Weights of a small GPT-style language model, trained from scratch on English Wikipedia.
Architecture: no biases in attention or MLP, embeddings untied during training, normalized queries and keys, paired heads, gated attention, attention sinks, an embedding shortcut, learned residual scales, skips across layers, weighted sums over earlier layers, capped logits.
Each number is 500 + 50 x the weight over the matrix's rms, rounded and kept within 0 to 999. Layers, rows and columns count from 0. Numbers have three digits each.

# q: layer 7 attention query, 256x256, rms 0.123, rows 209-255, columns 128-191
# k: layer 7 attention key, 256x256, rms 0.122, rows 209-255, columns 128-191
# v: layer 7 attention value, 256x256, rms 0.125, rows 192-244, columns 128-191
# o: layer 7 attention output (transposed), 256x256, rms 0.102, rows 192-244, columns 128-191
q209:511520480537482464496431511553470597450495494538515536536559510524512425421508518492505472430546526444505549465450540548506521565483445463445500611553462553504514474466515458604475492445548485
k209:492495499497514548529499531399400545508556572504628521463607483544490525547488459525480537504447535454481504530548508572554555429483539515526496457416412583438477620523491534440474581489465512
q210:521557541539490504524506546493576469427497472631499567326498480466449485446444480450541520438452452479501537560483565585460589476450422513470520546562449529444448600520450508415549504442525528
k210:615412563519420501498466462553578503478529529456536484496446523484505521506524427531418429516528625550580489444503539479502492518487487503430383467483415532514505384360571426494564513513498471
q211:525448473532385549526414513365536471453536455564563578474453456526589482498473442439505402503471409479452668467506508539486535497461475499513500556533546526527537488563577434574500530534452494
k211:410530417582522461506490420409500433506507520518483451533386610572471437525442562560494426577490468389482542485574441534496463383532432468418405462548493533530527534511428544583484557376433438
q212:458508542444527537440532367493478454488536474510532458446554524453460535479530490486530502486516491458520489466576522429508474497501445446528517502501570504496473527503463501480511544447570470
k212:436437488536509560462545510558495585526511544509529484457554540620472505539479514449493574558504626511527492467442451479443383623494506550420487506515482510435598422499514528479395501467472541
q213:477534605552472399465469503575548504467566567573502486464487509594472502549560446498501498548402468512509553473500492440496462514528513437473563460455529632543516481450488523500569506493568495
k213:506516516441453503487551522452508453579603596502430496506611505480437483467462461444491558457501575576372445501552437439486427461497506451508440478534516466522476441535467486503414413554440532
q214:460461501468586604474457559536523513543450468523515457614509515521544591448511480502485472495491576492536497494509429666513517548492492490489549565584536530534553498504521511435465562579514484
k214:518495519498476475515507462518438475542527478536388512476482410489509413555517534492460478434519544466504435463487516486521475399526489497419466537571545467572406512428467505463483545568518567
q215:471499487525441479558497544529531484526548479509502584515550472529487553502493480533580486530438530503490418507476519532514523464495475592365445516409606487551446528459588438512394457559530517
k215:512496476516419523425573523540424548501487545519513475491415454482473495422454546555523573513557581451566416400551457412430544489434466542541545513594490488572544505517481442545516448552429503
q216:486412550504476516515554441438444529521494542490510466495481528538483471491490540451441481550534599587531473456493489389504480511494418445498568468484592522433492496527421484450407474471512418
k216:432462549531506515375476541445491477530458389458435452559559440535475522475524441526508632435490490436487450630557502530606549531445468557450421556476452426529411580426540470421480490500538521
q217:538504408477443529542500529509428460442525435479604504554500486392518485481499483497545462490515534562396616501487478509470470491483480527453459616525420452523523492507539493439560484466391516
k217:465497509532528509607574419490610413521429552481475546382545431500440488452558452506473632456562519494405505502590508462556511443515479404563517521554542504506496480567442415569494519493551469
q218:519545521527496418423573511509449525473487499528549586503540441516478562471523432453463533507385482482475425461448467547483517535602625437606470428514449465537508487429467496537474493546433518
k218:548494506585573481484440454453408609471524552508530479561420530490591478548476527569512467481513501520565596436479475525498511462491545548511616566522453527497531523487466497499510588440540510
q219:494476430478477476468567514552581483522545539509483378476487583418516498497391560533401506549488499549433585469489566510550498588527537462442465397542401453513583501517499554461558475460482474
k219:511558569487498485530492490544441445545470519496469473560517505508529499490523454560577525554473515540469398528562479511498588497560583525488535487468546456444558477542471543536611496564548447
q220:513510540474455486479533485439427574528551441582438485477560490471516407523545524524505455548542539449484501492545521531540454432512494533471535462494567458512470602482481497657532403415567493
k220:417583500434536557510441506465556533507551554566404498469494422423458484520498470494551530614431501485441451627594501566476522559469500473519498521524465571528495423552595506483560535570522583
q221:420487538519490555426595481604457500479450535575480464511398513453464577515522531498507532442520561555491533527444569405574487463494490497475580615468633419519505534546493435619489443498451558
k221:485566551450532439522573449515550561484588481516481514526482473610529445551416530465441498509509559455459472459490512545429548517468415540527490498483471503511560615513501529565491604456500473
q222:538447527497536566565540451474530474544475428470541451467413454409514552582414427518509467449501473461465469571436488455560505519454498488416533509498504526545555462497471483469478462480524528
k222:536548480512467414504446508561476463470601642462470478500411500549492521516467456493567584581495440473484571497462445377552450464474471525475489545498542569480456542576434470536478519521410481
q223:508485507542505558482496618482490474547614470528547533498504435509475429464545588577513611486517557512529495472540574518514488513523606532485409551532441596482558504488581463481505577471482520
k223:534503413535433548554543533566550512469494584589476563487540559549531493469443435438485499541415509543600546464518424512476524467447405426511462384498565493491533442486526533563585496504495529
q224:504416435478425533464512622389525487495510527426547409508463541541522530501524522646489588499440507433579439568488593360480540569435475476450454510604487574574440448455472433447515465471467475
k224:521487532534460421450464473453450500551486499400577480543537519454516552536500553541505553564461583490579587477495428497499481486427579598482545580476437613563532483559431474532466557480525532
q225:436521475450547479486566536392521395512440502358495483554560600559633535434416552476559515420543584490628490538512455495539516538483506460459542526534454562516511481453521503467492499509471524
k225:510594522504506464522483424506475490445607444576524559497559508497514538579445509445499434520465468410426540498491478561609461595522494397557464475456550531478532548497483521472556525501488410
q226:491523477522467592494466541486453537454512472543527458512498459499457531571512480501481479524501408480442465465552496510460450414496455489564521494502543422546438523574395467497553498483472502
k226:590468503546467477472416467551625505484568439489484573536482625563588444449455501567463562402459650578597554546494534473439413473470512523432509499474454475481485440470550450507499479452427472
q227:492498441576463570396429466504531496540443580522484475507518479440464482455559500479553500469527425525531408432392543364537577463472468470547464464430606453531527641493481485477536490442520557
k227:496477469500453576542498543432478532570537519538510492453602465525492470511524558488466552458520529479512528547531435591506477500595525510480471594551437497518545505457501428474504482546520470
q228:536449468476458528514487466466535508519504552467592562481510458417569500496551514459523456587557539505501455512591442575479578488511476578426458459463486471469499392534531554459528436474625419
k228:467615451561534426533422528514538556479508495501478511472524578504438418404405518495502471403464413519471540480551570589463411506466563494539526468510631496467505580394557527443477527506522525
q229:475548469542479477368496500500510526533503560527527462486534520548489550516568518550515511455509443531495538514515497518557515501419549548593495520522518475476448475532494510501540471470489539
k229:526569549463506455564519547499499569510439571538476584514463499507444476360486523465433430635451551429463486469531561426524513434507465544483452436459516567467405515443484482545405543558506448
q230:541509531408466523533499571524577479570538513515562571482438437495526444480551411550584452523519414499500521540487562573551562455452537581441504498444502395405478487533589488475446534565594528
k230:513473527514531428503453465499516484590395445430475431519516533544596554522461458519540483460481520488526439531482494643497587556613438490502549501547547537538405497462592473495436524510509407
q231:545468487618446446512457528559475531526570471516448534448537489550505454500557566443504525517426475544476517456518461595479471534552513556572420531539407576521528464451536592463466449521498537
k231:555439505464566568436475513507540503580584500522520578491502630503450550458475462518452598577523487550537493510579444383504403566511526501420472403395493514506486518466490482481562454525462500
q232:433529541539551460487502530538486535585509389510487500613480505544542617523500455429525400461493559484516473405552496594435449514540493505533423485450418517475535561411550474437493487497420486
k232:531551521472447522477526518468503503462549445403479506534546470533478554499512481590484585564509548519538525476512515442546504595393561535513472506454527466495488497453509421506451458550521531
q233:568563570521466525509534562535504534457482494434546472466465437556433445515440523432487552528387464526492552599418550478470589520494447530573480491528588542551450523490567410554426472468540508
k233:521557512521629429408478326505548576426562464597558516491470545518575534503495496484572434578569513471436414505518491565497492526522546500496512489453534500492471469530498448511503524585497509
q234:508365497478508452536485423596395444493433513458546447422582405523475443551508552531450501538529495482407509460407484428559507478433547584371531461502418516492488530544532494526531539486514484
k234:522514417546526495551475493492528498446478514504527469557419419490579566533519474498505446453569453517500447566564590496502424477404507576550521503489455529530506645504503653502493519537515533
q235:482470489494439466377599625554535515538443486561577521548529523390503480478478425619542518441410439552464550494474522546511514500463356467586461561422532593435496471502552450587521576598494477
k235:621541569560465542600499544520528512549490505541540530464606504624455533489456462478505558513485502468503574521423501458459498517444458530520551497485540483513490417500430491463456574467493468
q236:502483468468490527505537513472394495585527491594538506448533487437460540438453511433466535469409447424358470478540489456531593436655536512472446553471438460462459519516611449520478481453484536
k236:473461529507423530475454488546514558417519446470559617495436491460577478533461504508494464478438505574503488552417502594465559490488450492563516485532458485480515504504510531542570453485529499
q237:516423509547570528447467500513532454593513487486525551518462552506448518482489496485619513358485545452457503497476489520517522538419518598492501489564491566550551465464507554498487551572541511
k237:502623432512439474419521517571541553484493543496431469525515547554454525479428541381535409528544518468485515475499487550472572515543451592507561497458507475538524544534527458502448491494471416
q238:537478518601571617470513487526512477423528475443400512507531566598364407502447510499562448461593494515506537499479586429484432497505471563473440452553516483396465494523530506520541543514555514
k238:448433465344485462436572497425508484489426602508510509556490518486584467514598589479508547527470498508470505483585469518500563442553407498424542505416481524472518625479557468462483538533464554
q239:488607574530436511447486415531440564508518624506492430542439494602471636490497579571506482524539567479476485450518458488522513492455526587395563502553447616520494495520484517544550490545482427
k239:515482466454506554499485486437541497487545473575467571455468509409443478530498425407456542440552470458486468455381597517507519501554476496641551543535435494590561582417448428572522471456477505
q240:599418461553436543531452511422416442435493571461503510456541512470528505508400487491624442516475486555428510433386520555448452499526509472475514481526457493482556479488508553528489447494539498
k240:478539565485549478448517487507593499487524459540472500524468436484463550542542537477374495587411466539511525470472485559558514523443555498561490586421458524464520528459504537510588462509479474
q241:538510512451418478387587587563466539498530526414530472552509494531446408538454571539478515459468527458501560436521519456545445486474462483464483471516462524554445386529483520508434525448545515
k241:520463524457536430472415535419476501481456461570535518550499445523568518502594534485449571525499582576496526545529491521530477540484486443459478464441585485436492627409452482510498541526451578
q242:489464507516513464515493504528520522408454498530522495490445454465548544509519602561516553531588452537466521509422568507501552446495549480535478636525435515488538506497570515525500484477597540
k242:543577517464420533430558471512432558500447503473511419465575529573498485550440424490426441504398485542498498550477497512572580531594493433492542528508464525460459390461527536562462549468445471
q243:501440528226369512501468579457482494453548477453585437452488416597547475529542424578533470435443602534484466426543474442510491536574442433459599453532525527501487529513568590479505489482498552
k243:525478545590436463520533497428623471557528540503553517468595487548418513574453469424457521535599540506571543505411559405514477486476517495528585524590431563441481466542445458534542477505535480
q244:407554460536336467458464441427407494446534517564572461407630475516459490407477566535541624491461492544551585508472470412503459479530463465616693533610451493477422574581494605516520471485435561
k244:405534438507511476529506528548517581577434452426470531563498443418514504364469554499439442447475562529567628507546434585541521576550473491540444466406453435474534325540534385550583585427508553
q245:608532503534521444558472540533553615536382513449461498529463418509493603427646490455474525519471485494508516414502551530525479554522539479489468500440482545487455617542573455483497552496462355
k245:442518486524524493451412482525431470472500504538548587512494500488539477539601504505509439456541504509490481528553443623468455486525572488470478552516497511487529525550521488508551503479458421
q246:504451481552503474612598564583490423589471529502434438493397498483540568562389509533477563492479490462496444485492544456557470625513527536534513464523411562541478510526516539542530516460552553
k246:541506448463572460505475511536495584492452509470581556502474567438466542566447529467566419549508554457537494538464563493459498442529485460471476521494513503452515360494533468624424406518472486
q247:514538465582581585473453527555400506502513476357441510471547499492445578474488409515554520518411507522585485516429494440483488582584460439496517496470391534504444530522551474440587556536508447
k247:536547475477623460508510510476561499526456502584452468526527440462540530506459521516526496476544461479424589504553434367496428458542536557573493546564425486525392538587543552474477526489508538
q248:463561531515501492527475523511528533541501446418493548562501408478553533556515480496377482475425490508483538466459443479483494556422536490540428421412470542588487502504589521426490480555500527
k248:479499550525484452587581519478584596473381471470404464450526673521536473534504459527515562408575619461486518465476482397482492536541474525458486448447478578447521480460548475496487593572492469
q249:520528500495493510502550478460502519564497548558444493537533469516481494521518517503476473471464543564529495484448502567568556492474518526471545472528439499540493406623514483547469437590476549
k249:479431449423535509463479455449426541392517463557570541485571595498552481478514410517543502521461544557419500593456550522505460609544530463523459460539521493437568448464560516605520524491554487
q250:486475532434399458511492492482500530459549596639523545461501474544492532476436472486411589526508538476461589529501561370570505524476521503467447508544503497518539502487501515477447511468519517
k250:502474449504500523543457413496554495561432410438538372538561503430523490548570487575500582474587473486557500416483518420486475557450459538530514565520478465481515493564501501574376473498560530
q251:492469457416438468493518471623525495602494542416422521510520544565475464476476538583443593588487522459354507426498483546362421512555577537370442510485429433426554475464494486566482468578463488
k251:460470414485454569420455596479488549489533511463490459541428545492497548411429497567520502434489444444546481537471444509392564464505465437500492479524467591435510476492518442451528509513473439
q252:489506503508519576589484528496446554652471471581507450552522512431469589404429542451470591531507589516477494442481499449497489549560467522611434569548484453489484472514501485502448520554477595
k252:577446580528438412505419452515540456526453537486435527508403480555451476475445459507469488479488452648472474487492557325557461485518570484527509555476559543577485463509456480536507480505486475
q253:523496479495460594489529607466558508400550569481419446463592561452506514464531544519572449577468496494482493445477421491515492527465500479500489468452506478490465493410406493566625444540442542
k253:477494449522498531490490523446438511457544534466520483491513469529452507468484439459465568530591527445563461445454434527502483432573427560501491528542530517453445425498511494502418544482538414
q254:530590439501520476527543591494606471529519449485469569484492462537471406439353508445510488483512468429505458490490540495480553509479458464577525444564467496436573543471503507530518549496566398
k254:524477518425588490490532518482426503621538506558564477495528538530413498563457577473442588510484514532540543538460488485568506543458482469511518343561585545443465550588455471510334511498456572
q255:514462533572570487506504478488514421470526486460484430486586473550457519502491499346495446450467494536529522475479573448465551489448478533503490585497512486491554498470437520489453523520543502
k255:507496525475555367514484579545409566573475490498512438603522492503472491530456455525464472490564516506487439503557480406483508468584499529529479515485454499510486573450554532585489509581471582
v192:497502446510473497480544490488487560475448497413505360460529509485425433605548467490391485488525498488517557503593433496503506499522509502455489477504547542414489405465475412499525537478532576
o192:500485484512435510485542427472435507482609574459535456423497478486559518549508489473440562546375504506436502477542419516473536501581458505498415563557421427391453499488463480455553522554480579
v193:420473529536426511467522519584525479518471543452502505488521421493545517579559478440501487505503493498544524523508439527478579462459517475416400532491539502440497489493438494517589500499429501
o193:504570559473448575586567446484545411447506489478477508484489528436439543497531419497479450497576478577505495456615479432499508480522573382564571528469518490460446430487471554401421576509350530
v194:483473481504469499476414527519496555499497499383465498547510518444472462474600506491485453491492412459525481494411540493420494400503464467459479483483468556458472510514366553532591528449482518
o194:554595506430545526592436531550519471568490441398575466520485550513443468500519484544501458508462528616526439463504551396435500446615521511555502350463455491461440445438489509496586493471394448
v195:496521525491432483490465453416507495582534609500470483483576451532522545553444547529508457607553426551617471488490560470441544463487484457454435451465519517497422520512392497501563509521514517
o195:532416617532490503434513529454420569576465554436520468519569455476488600538511490498419594516364471500574524517478558599499526424622487524514506559549564495455604563496433487469450528655581445
v196:514542569438476493531557504511560535527581509492441417551439480564399461420525506518462498583465549486502465485445486516537503539542469518556439525512451510548491548473530490572566467490480447
o196:431496522529493538480526568533557494513584455547547413490447502503447514515502525510479552495433528479505503529458509350472503528487522468629603489471440592548565463481469598475494549453600513
v197:563562397481486559569481515468536568487554500503485440553502496497496508464522476567517437541519413461492464461501471430530510422556442562476550486489448502524570362512497449550565482563576380
o197:404516405418476497490437522491523501453459589488601424538560407484448434522515702618553425536562514431461497475486458305452490577532451552485551433419485533566547391580515542480497575563644473
v198:427533391533476563556477468580524426460489568569526483554484443472536562499526458470594412566528502496445508484507549511570547513447461452442536480495490416459480460504515615487468490591437530
o198:576458554542502536451506466560456444466449560472516575486513527507486542449524413444509521585453473523521456514490457465505420487568534475439609514608521396424529425519536482451420422491495439
v199:479455478420504421481471494505505518460411434486537519333466459501472562506494434501488470540568380458513460524585547497464505475496446451617487496527506550541503518453417494545583468462493417
o199:396601463550530428499478546565486466534378503568508417380389502488483507554528488505408432494565549505492473468562474590488546439440519457603509471456516526581493501505347574472467467512492528
v200:445543551571500560555496564572468440565529545461399543542607473458409502466473488506544554512480473489496488455561475550531407485492404542556508422471506444535447678489434540431532561462532475
o200:513467472462464482513446589501478503540482503531509466545515638531430561590452482517524521534517507480521490499485618750456474445558429442558489420477441459480410549376476472472559596555427465
v201:476532423471480510507431533681477572474380568551505565512469449478439501459529388498447563530464507427564493484517522473421482427506507640463531573508443561494518535530510422525532423554494480
o201:533484506453513508491514414622512556535439535494532501499514421485485520477508454500553513564540494504476459596441540411430415576459581554532469596431475505521536484506510475469453492544522457
v202:489506438519519458509573455528496510545512426522452417563509524461473415511563470511471556455521437551439452454511465491504439568516541510491544460559513523449483609590531503486518546538458514
o202:480513506496510521517546485549498550371486489532456590492502484496489446451514457453459575448505497544452526521575556645500515493489441547535478489509483468510469463483457500503558476487540533
v203:523492475530549430475574423565536485505486590453462477505532476538415427585483561425545555471560476536507481473489445518583417526488473494540569517479555451529420531548410508555451476441494532
o203:434488522519528467487511526641479472468518507457399529534586472425470459552455603511572427482455549519551469504442423641500375468549537515561511535570549363513509493464467633494488499506505441
v204:492514506513468478469475544496483517500577518474490562482508472536496512481456500432518505568499482478524514506497504333479446504620462527522517494543517514582500548502485466459424504542527490
o204:417438529468451424489510507455552515479545465386473552435475549539520481434445436509510475525532517525490449506467482480551531501549471535506488464522498541573527471508570568463500428563494499
v205:415525569556529494497505572487530469527567530440489502441472410493534539483472552494547533470538529405485564492469492476487452557424512461507421510387568472534526565467431506429487494535572524
o205:439541569501595549544556505522557549508508581486455488524509551523493456469500507477448445527442517499561489513535469632518595451536530546495532516495458535477509449573541512487578533485477387
v206:412461434459436546478454531478487485448438495502537597572446472440475542523614495572476554463479531507545557454457478485463521467519544474508584442509512560513582536484538534468507404539543521
o206:527505538522456641521475494444462491578509521577470535515527531472411509538534558523539409418469424504484493623527513595450520526577534548391475469475540431491492537488584561506546452539464420
v207:494548490435464549489447528527453452425515462504464602449516527557476497512537478473514549437464466573538507461493493566463457519501442529467550499511522508562459501530441507492592516517543479
o207:512565481476568487467485536481518503383399553439452605511543508503535444440495510511567562505458516460494530528576514555469557542512475491454398484509543506526397516476445520496519463521476503
v208:517492496566571521486552554524499584531468576532558482523448535531482492552500453458516448533498504447493538532446466539526563484389568594393481481480510514506516503480511487612495433543484469
o208:527477486474417572572551594535398511527479522505556539503418483515417462495486440497505519580462532445468475436487484589569456475434547480547603526553504440503458438509547529490506493411554463
v209:436461422445499452526434471457509502452495483495487499514530507527548527501458488586449487576527549507554485459472579532475504435529515460560532534520523479543489442504479505557481497509499510
o209:508484477371460451464495464577423502516502473501534507516439547504482506509611423528484506533375443450545506498583514757437457531569563510522466568475562458518468509541496474496430527563505462
v210:524488463465484540495519535473500450419522600490528540507457469462449533449443454452508533468427510514525464463528434487510483505509481516517515490593625461533531457436412494503484499484596492
o210:478519518515530489484560470516511497434550545521475564470588489520454482533536378488514408522475417557506485484550444483519498548527559480466495439410546546480491517362591479452530494551500519
v211:475483461482465529522506546478500437425511534525499509570568410601441460548499468454484521464461497524491467462544446515501430498552387552450514513487503503407453492492493544501492570466514558
o211:541513526488514412534567581430551482490556528444563494527584508519490443556483522460408460565459538492538570454514402366483528515561508564585521578424531380460449534558533604407572587435495500
v212:510487424521555482502476533551432501537528549465569523540475515502541510507536409595528522544466540501475539441593492469437495459569429532480355562537480543479461479554533497464513521514512429
o212:470518481483538473558525570505525405438492509418482508464545487493519518508412503513584567470466502465536620569516570438549485468635409482415503527531568530417562503588544485451485462585584554
v213:424538521466402484476447415444528439501524566551528477456428489481532530528521499514493492533581526581406527525575553418494537523594482373549533439485640562514571524515479492533477477503539476
o213:527499556478564484430468480341459406530563480440518463561508557573509473510541573469517496490523502527464439438470421604462450498547431477469573547479529442591515468486449504471444517474563494
v214:542524550529514545588553508463523477520537545447514529497557491517443495469516470481544471499448446522504483490521507492498524575439535505476489515447535516480520547540562524430502531505554528
o214:472607457555577511477531434538552557557566598492430542524497495512514460492421475438516477495516493531503473490613492473475556473503535507446475482548534522655502503565470531398502552456460465
v215:520525391485479525588489530513514514512485502460456534521450468412495465538513499443523564445496466546438485569508559548429491553525527612439441414395450492556511478467496511508534528525550511
o215:473520437502554452471468406501490511501432450525435508526515441447485541489627473532486465516510474499425559493432514602505369551557614528486524495456457430543502552456494529524565502514469607
v216:518507467502511466545479548545472532483493499470440472546456544599569472602474515483512515455475491502515443547470481543536517578515541441516502394475510483497505571406486482525457418478526450
o216:498405464602462445472487515478500450510512505422456488561537548459483481511456517539514545504587554434383502503492469625528533514532507457423462524494518487504496483443402519525514465474532509
v217:538462559439487512488600399538517366427524523461488488411539606494463444477456491432505486505560568551516480451548460476455489534424513540448548506465575514566417573561459488408445471381577604
o217:477411481429542527474530433448411380447496532548494495491583555541416437512457504393590474436506462479475455458517478489522473458514573492485535534505542539531418493404550465479537479622504432
v218:474482548446441548559518608508512555489518484493473595435528490496493519475512570438494515490509489551526490490473487499530487440487519447489535538497475419549487467499512562538439499514559567
o218:596523530543413570474417606517576492576487493466484476463450531519505481482541423492538525527473477526504459524448490660509507509515505573450507538483439447559511408554520534515512484568503538
v219:661455440480487441492423424508433548516493494502581469550488495440513397453491505522534436509498548553513493562455528459544440429496491502465562506484579456499495487508533512643420503481390480
o219:524442506518633434441541612558503500478580620520465543516580404584437506450530455468539503456469549472473413570485477513424533443485500430389426441540469522518527539467574575511489456561568497
v220:507520407547505459517509478472438602475496524498560523506462557471502504493496487581557559510539482519553510535460455434567545493540512468487536466500524587541509447479493558512547523422575463
o220:510489476495465483471505433486467547456610512527511468455507661512459473535537454528560483487432518433417529555525527395490424450438487423476448474526443568521529557517533483426547491423459461
v221:467496531559487497512553478604470432499485452478574564471492567472450466502574479378477468438427421487440553386517458443543516492388489530511504596523507468515516592504496475443420527355542497
o221:464531478600510532454649417477499525517500454465598441479536578513446571488571524445460502512444502539443525460638492488583548533419475498477581588454521384479463506424564362570502538405448621
v222:489551508565468582500536563437514501504433494416486532456451495509491530512533471543495532492525503461530469529462473618477541494536485495489532523522474477524481406495540509445507554467510475
o222:506458500521503552521590513488483584508516479460437462476532490615445517492559439473522541480574458433451491540565501605511523461507519510513489467446472602475433418450477445531504551541425470
v223:483474533547488559499468495456476575489641491508517582513473545523548534447485414496453569532411464462577544502433422532460506482503500600438421490454449434528521456558471507389539508539613535
o223:538558527488459497498532535475543519471554453469556617593510619570455464505543460505537451569426522437551495542487492434507499473520426530539363488543470542520448423481581474354610472435522548
v224:516463563498534487518501583446526541513481467448461571469462486481515499535514519481502553471538453427465437452506455413469498506493545534510576459522550504541506527506416461511504388502520497
o224:419534460513545470559480536475506461525512499479483443539475557467522533588486488467419405494494515519516441462478494387571507462493482568582439356492516467539485547490375535487498442487468485
v225:475484502515506501491482535480533451524558496458474551491497487485517505478534518533468467490451537472524486522465509555565489539451494488507484537544519474475495533467518606445568592513525433
o225:494463571516540525517450479431535542484526459530457515436602437510476446511449488534432575590465424540484477560424440574575518528446464452477533604469478512435516482569543590457436493435539529
v226:458468554534427570377565433481559532476477514514481508493474504504428483571512422515364520510499439527521526534431404594513539520480522481576423472471514520487557408450483532508463450487511512
o226:427520578495502507447583498464545514468534597596515559475532496552544494493500513514465517517522412403431470503514459834585567454476580492498483483455584506481527441543578499530560462490501538
v227:537498500485574523478508583407510429503537531424430446497391456536453502494480443473444441541637529450514473448517409541537480551536496474487518540365495509452508532484567518505504482468505469
o227:486560558519485482471537577402557517530516569515501425362475432467444476543493464520533538474531489550469559499424504597396529451470493479507540539582545619517550568524624407579499614436563541
v228:508476588478432516559455476429458455454415512536506588474562506429481561537464579520553570471550433539472544488528465441477450401544491528550510489515539502455427566489488527489463482502486517
o228:456489575555530469628496445450476471480422472513592530497494571465497529501488581480582455406570474484510493460545547620572518526478578647476429430463493557522516548458439476541458500485487564
v229:434568491558641516534434306354408473577585551642402456458562372473478457554575577548488547543537350433322460441629536470510416398393499469543531633528484582519500738564511552393443613542483529
o229:523418542520310482463529478430493512577526476494540424439474523483490467547496519542427490551495555560550516417409597456545489491570378456449539530546544441503540505544462446492506476544492493
v230:459537432516520553519382517482567546418396408518496472511397394468428429493458468539545499412530505469505475535527573497533464482481480543478494495474530462520458445453496490495479533482511489
o230:516477473550515523412470520519523550421472419479520497531478558447584469514501407554532524475461514499584444551427471695498541473556456467509475487564382429454498533480547483493560486450453444
v231:483486526551461487530443475487480423516539523462576538506555615482512474424534552453511431469454460523495522487513511430518528447491403548463483495542504520487448507589490490444479570542468522
o231:490466505598485604494548413528543498559553462422596519511571542497489509500564436427428450511430504532505514467523498360518542427520512574482488477487486515500482547591472489477526589541449465
v232:398490483532580433455472477484451563477518560491495453624520493533530494500556493408492512538457425513554495518516449520537498515477480479440569518508568551471467630513508540529480537439461499
o232:391540585382451443454522367515452459476522599545481521531494503525505530496563548488566556563503431586548490476499530625489470476554517464439501521522523475530468419470461520514444445576485502
v233:378470558557498468507523438472501514549547498529446530495514457432581495503539510487518577466466576553493559585502499622456474449458483451451440541487508485441400430561558517513467522507468496
o233:554551454454380494544468530492447573494483509494650398545503513563442492541529508581561479583570518543459444465497467579525500445528554448488559458604557523536559586587463488641496521453503494
v234:504510510484414480465481516465534447521481601539500521454482436463506540482497535540501601467548523533450547621409514494468604509492527424488474552514483548514528440502508474472419511476468527
o234:512488422487517485467432486434409478482410558600579482513455543454488467500496499642531575543536513641433467468425511382409497511561415568645437426476471522402624400507452475464500561341473550
v235:573455512504536488549491496480491597511544450517482454561607475487578523587414521544449521510370547514469498525543528484518547541556489452539488450443580498513562418441468459526483514555499554
o235:465457409582454476566475500547414432414384507547528508482496529448532449570419540555453461489549555481444532474496543391423566472558525513476486551420587472462475404396543542495473593504540529
v236:445403450615518575483555471524421459496421459458382435531512533474455501541516516460574490428436428555541471505467567483447451485453455501449399562480475463472480435559425511466511480478505573
o236:515433488567435505400552496498501478491468478500468475572504649533479513531484518489540427563490515428592501462514455483530520509491508513560410609515376480440492494510492489423578488508514540
v237:467531466436528578504474497539429539475545526483474443521558479483495436453468506498506541489537557559524502544487458493572503473487465499463464512625530492464533449466449546502485470466429504
o237:425395557456552493511604565473369568487459518515510556481414461540429487495545437486472510501506619551470463437471508686590550447475483573445535565497580468575581537454496454493432516516614615
v238:515533527621545492512417518507485507502538532472577578520486512461417520510481389470463544501544543505541459521564433513511555477440509597503579523530578489532430539518524514404500439534477491
o238:532514504500573463482581546584382566477457495522486516478568573507398531463539446491523387542445475404509479538574464364481512484518463541552506604515514494518499520461557449499455522361495505
v239:605459478471440452468476451522561478481478479539495531466502431530578533439487496592513453463427534548471540491554567549480564485505435471523503550494414498441502517539581478564495450574491565
o239:517512496591417508558521478466459450516433574595595538494540501449504448478491506534526459423561543510453544491579482342444514533513542416511446503559506464507459391545521521486465522522420560
v240:479541506522533531567424483489579492538536480465502532517540543542507557464455561463498451557457471501521508475529468536490535563459430534539500440430461453552454453538444475593544581483506557
o240:432547471530467485494475467363398478532528519433532539556474519603523498510566528480525430559414476517562490483512440682490459526487536467476556499541534488490480534547483489496457587512498543
v241:549485500507557523521524496458511515456549498529486446510520418507478458504408540528541486508484524401529457604448418551487487535536561509549516438375442459518430521532480512587484550522508551
o241:520500541532525413514416557387496514510533588469475469502549409447526473490416479564500526505483464507470574512509449703461549493508529519515535493385471440529493498483527488507473404550543557
v242:539532462494512473476492529548526451452507424516475487468454509531582537570523471427462416556442468581551547484628434479505502544565530453505510473528498437459558499514491486438580480500430433
o242:536531443512388520546421516465382415455470535424519429508494473478489530518530447467532524598476483569478559462482477620429493547577486502497569556488529476568497513486469473424434560573492522
v243:515480453604483548488514556453579442495513600525464554469491579406453436499507406435383533593571490543533528471494456503603444503491504572468490512378464554500507409546480430537520423503549516
o243:510583477475519643534523653482469479490514513559537543525536446470580552417444477495437493482511467594491419453508475425526487473558510561600513595480410500454451384562474453487472537417559495
v244:557486534482469451483657465487513514571530544559484476526480503495577587544478505465540562466559508469507558577466409455526467441468558471503545560574417476461533462520570562541517441502471532
o244:511438415505436509441587522476552498443472468544518491528517438483498510529430436469481515543490504421539567495470466550424489535483538546422536541531471590598489499527434431580491478483477497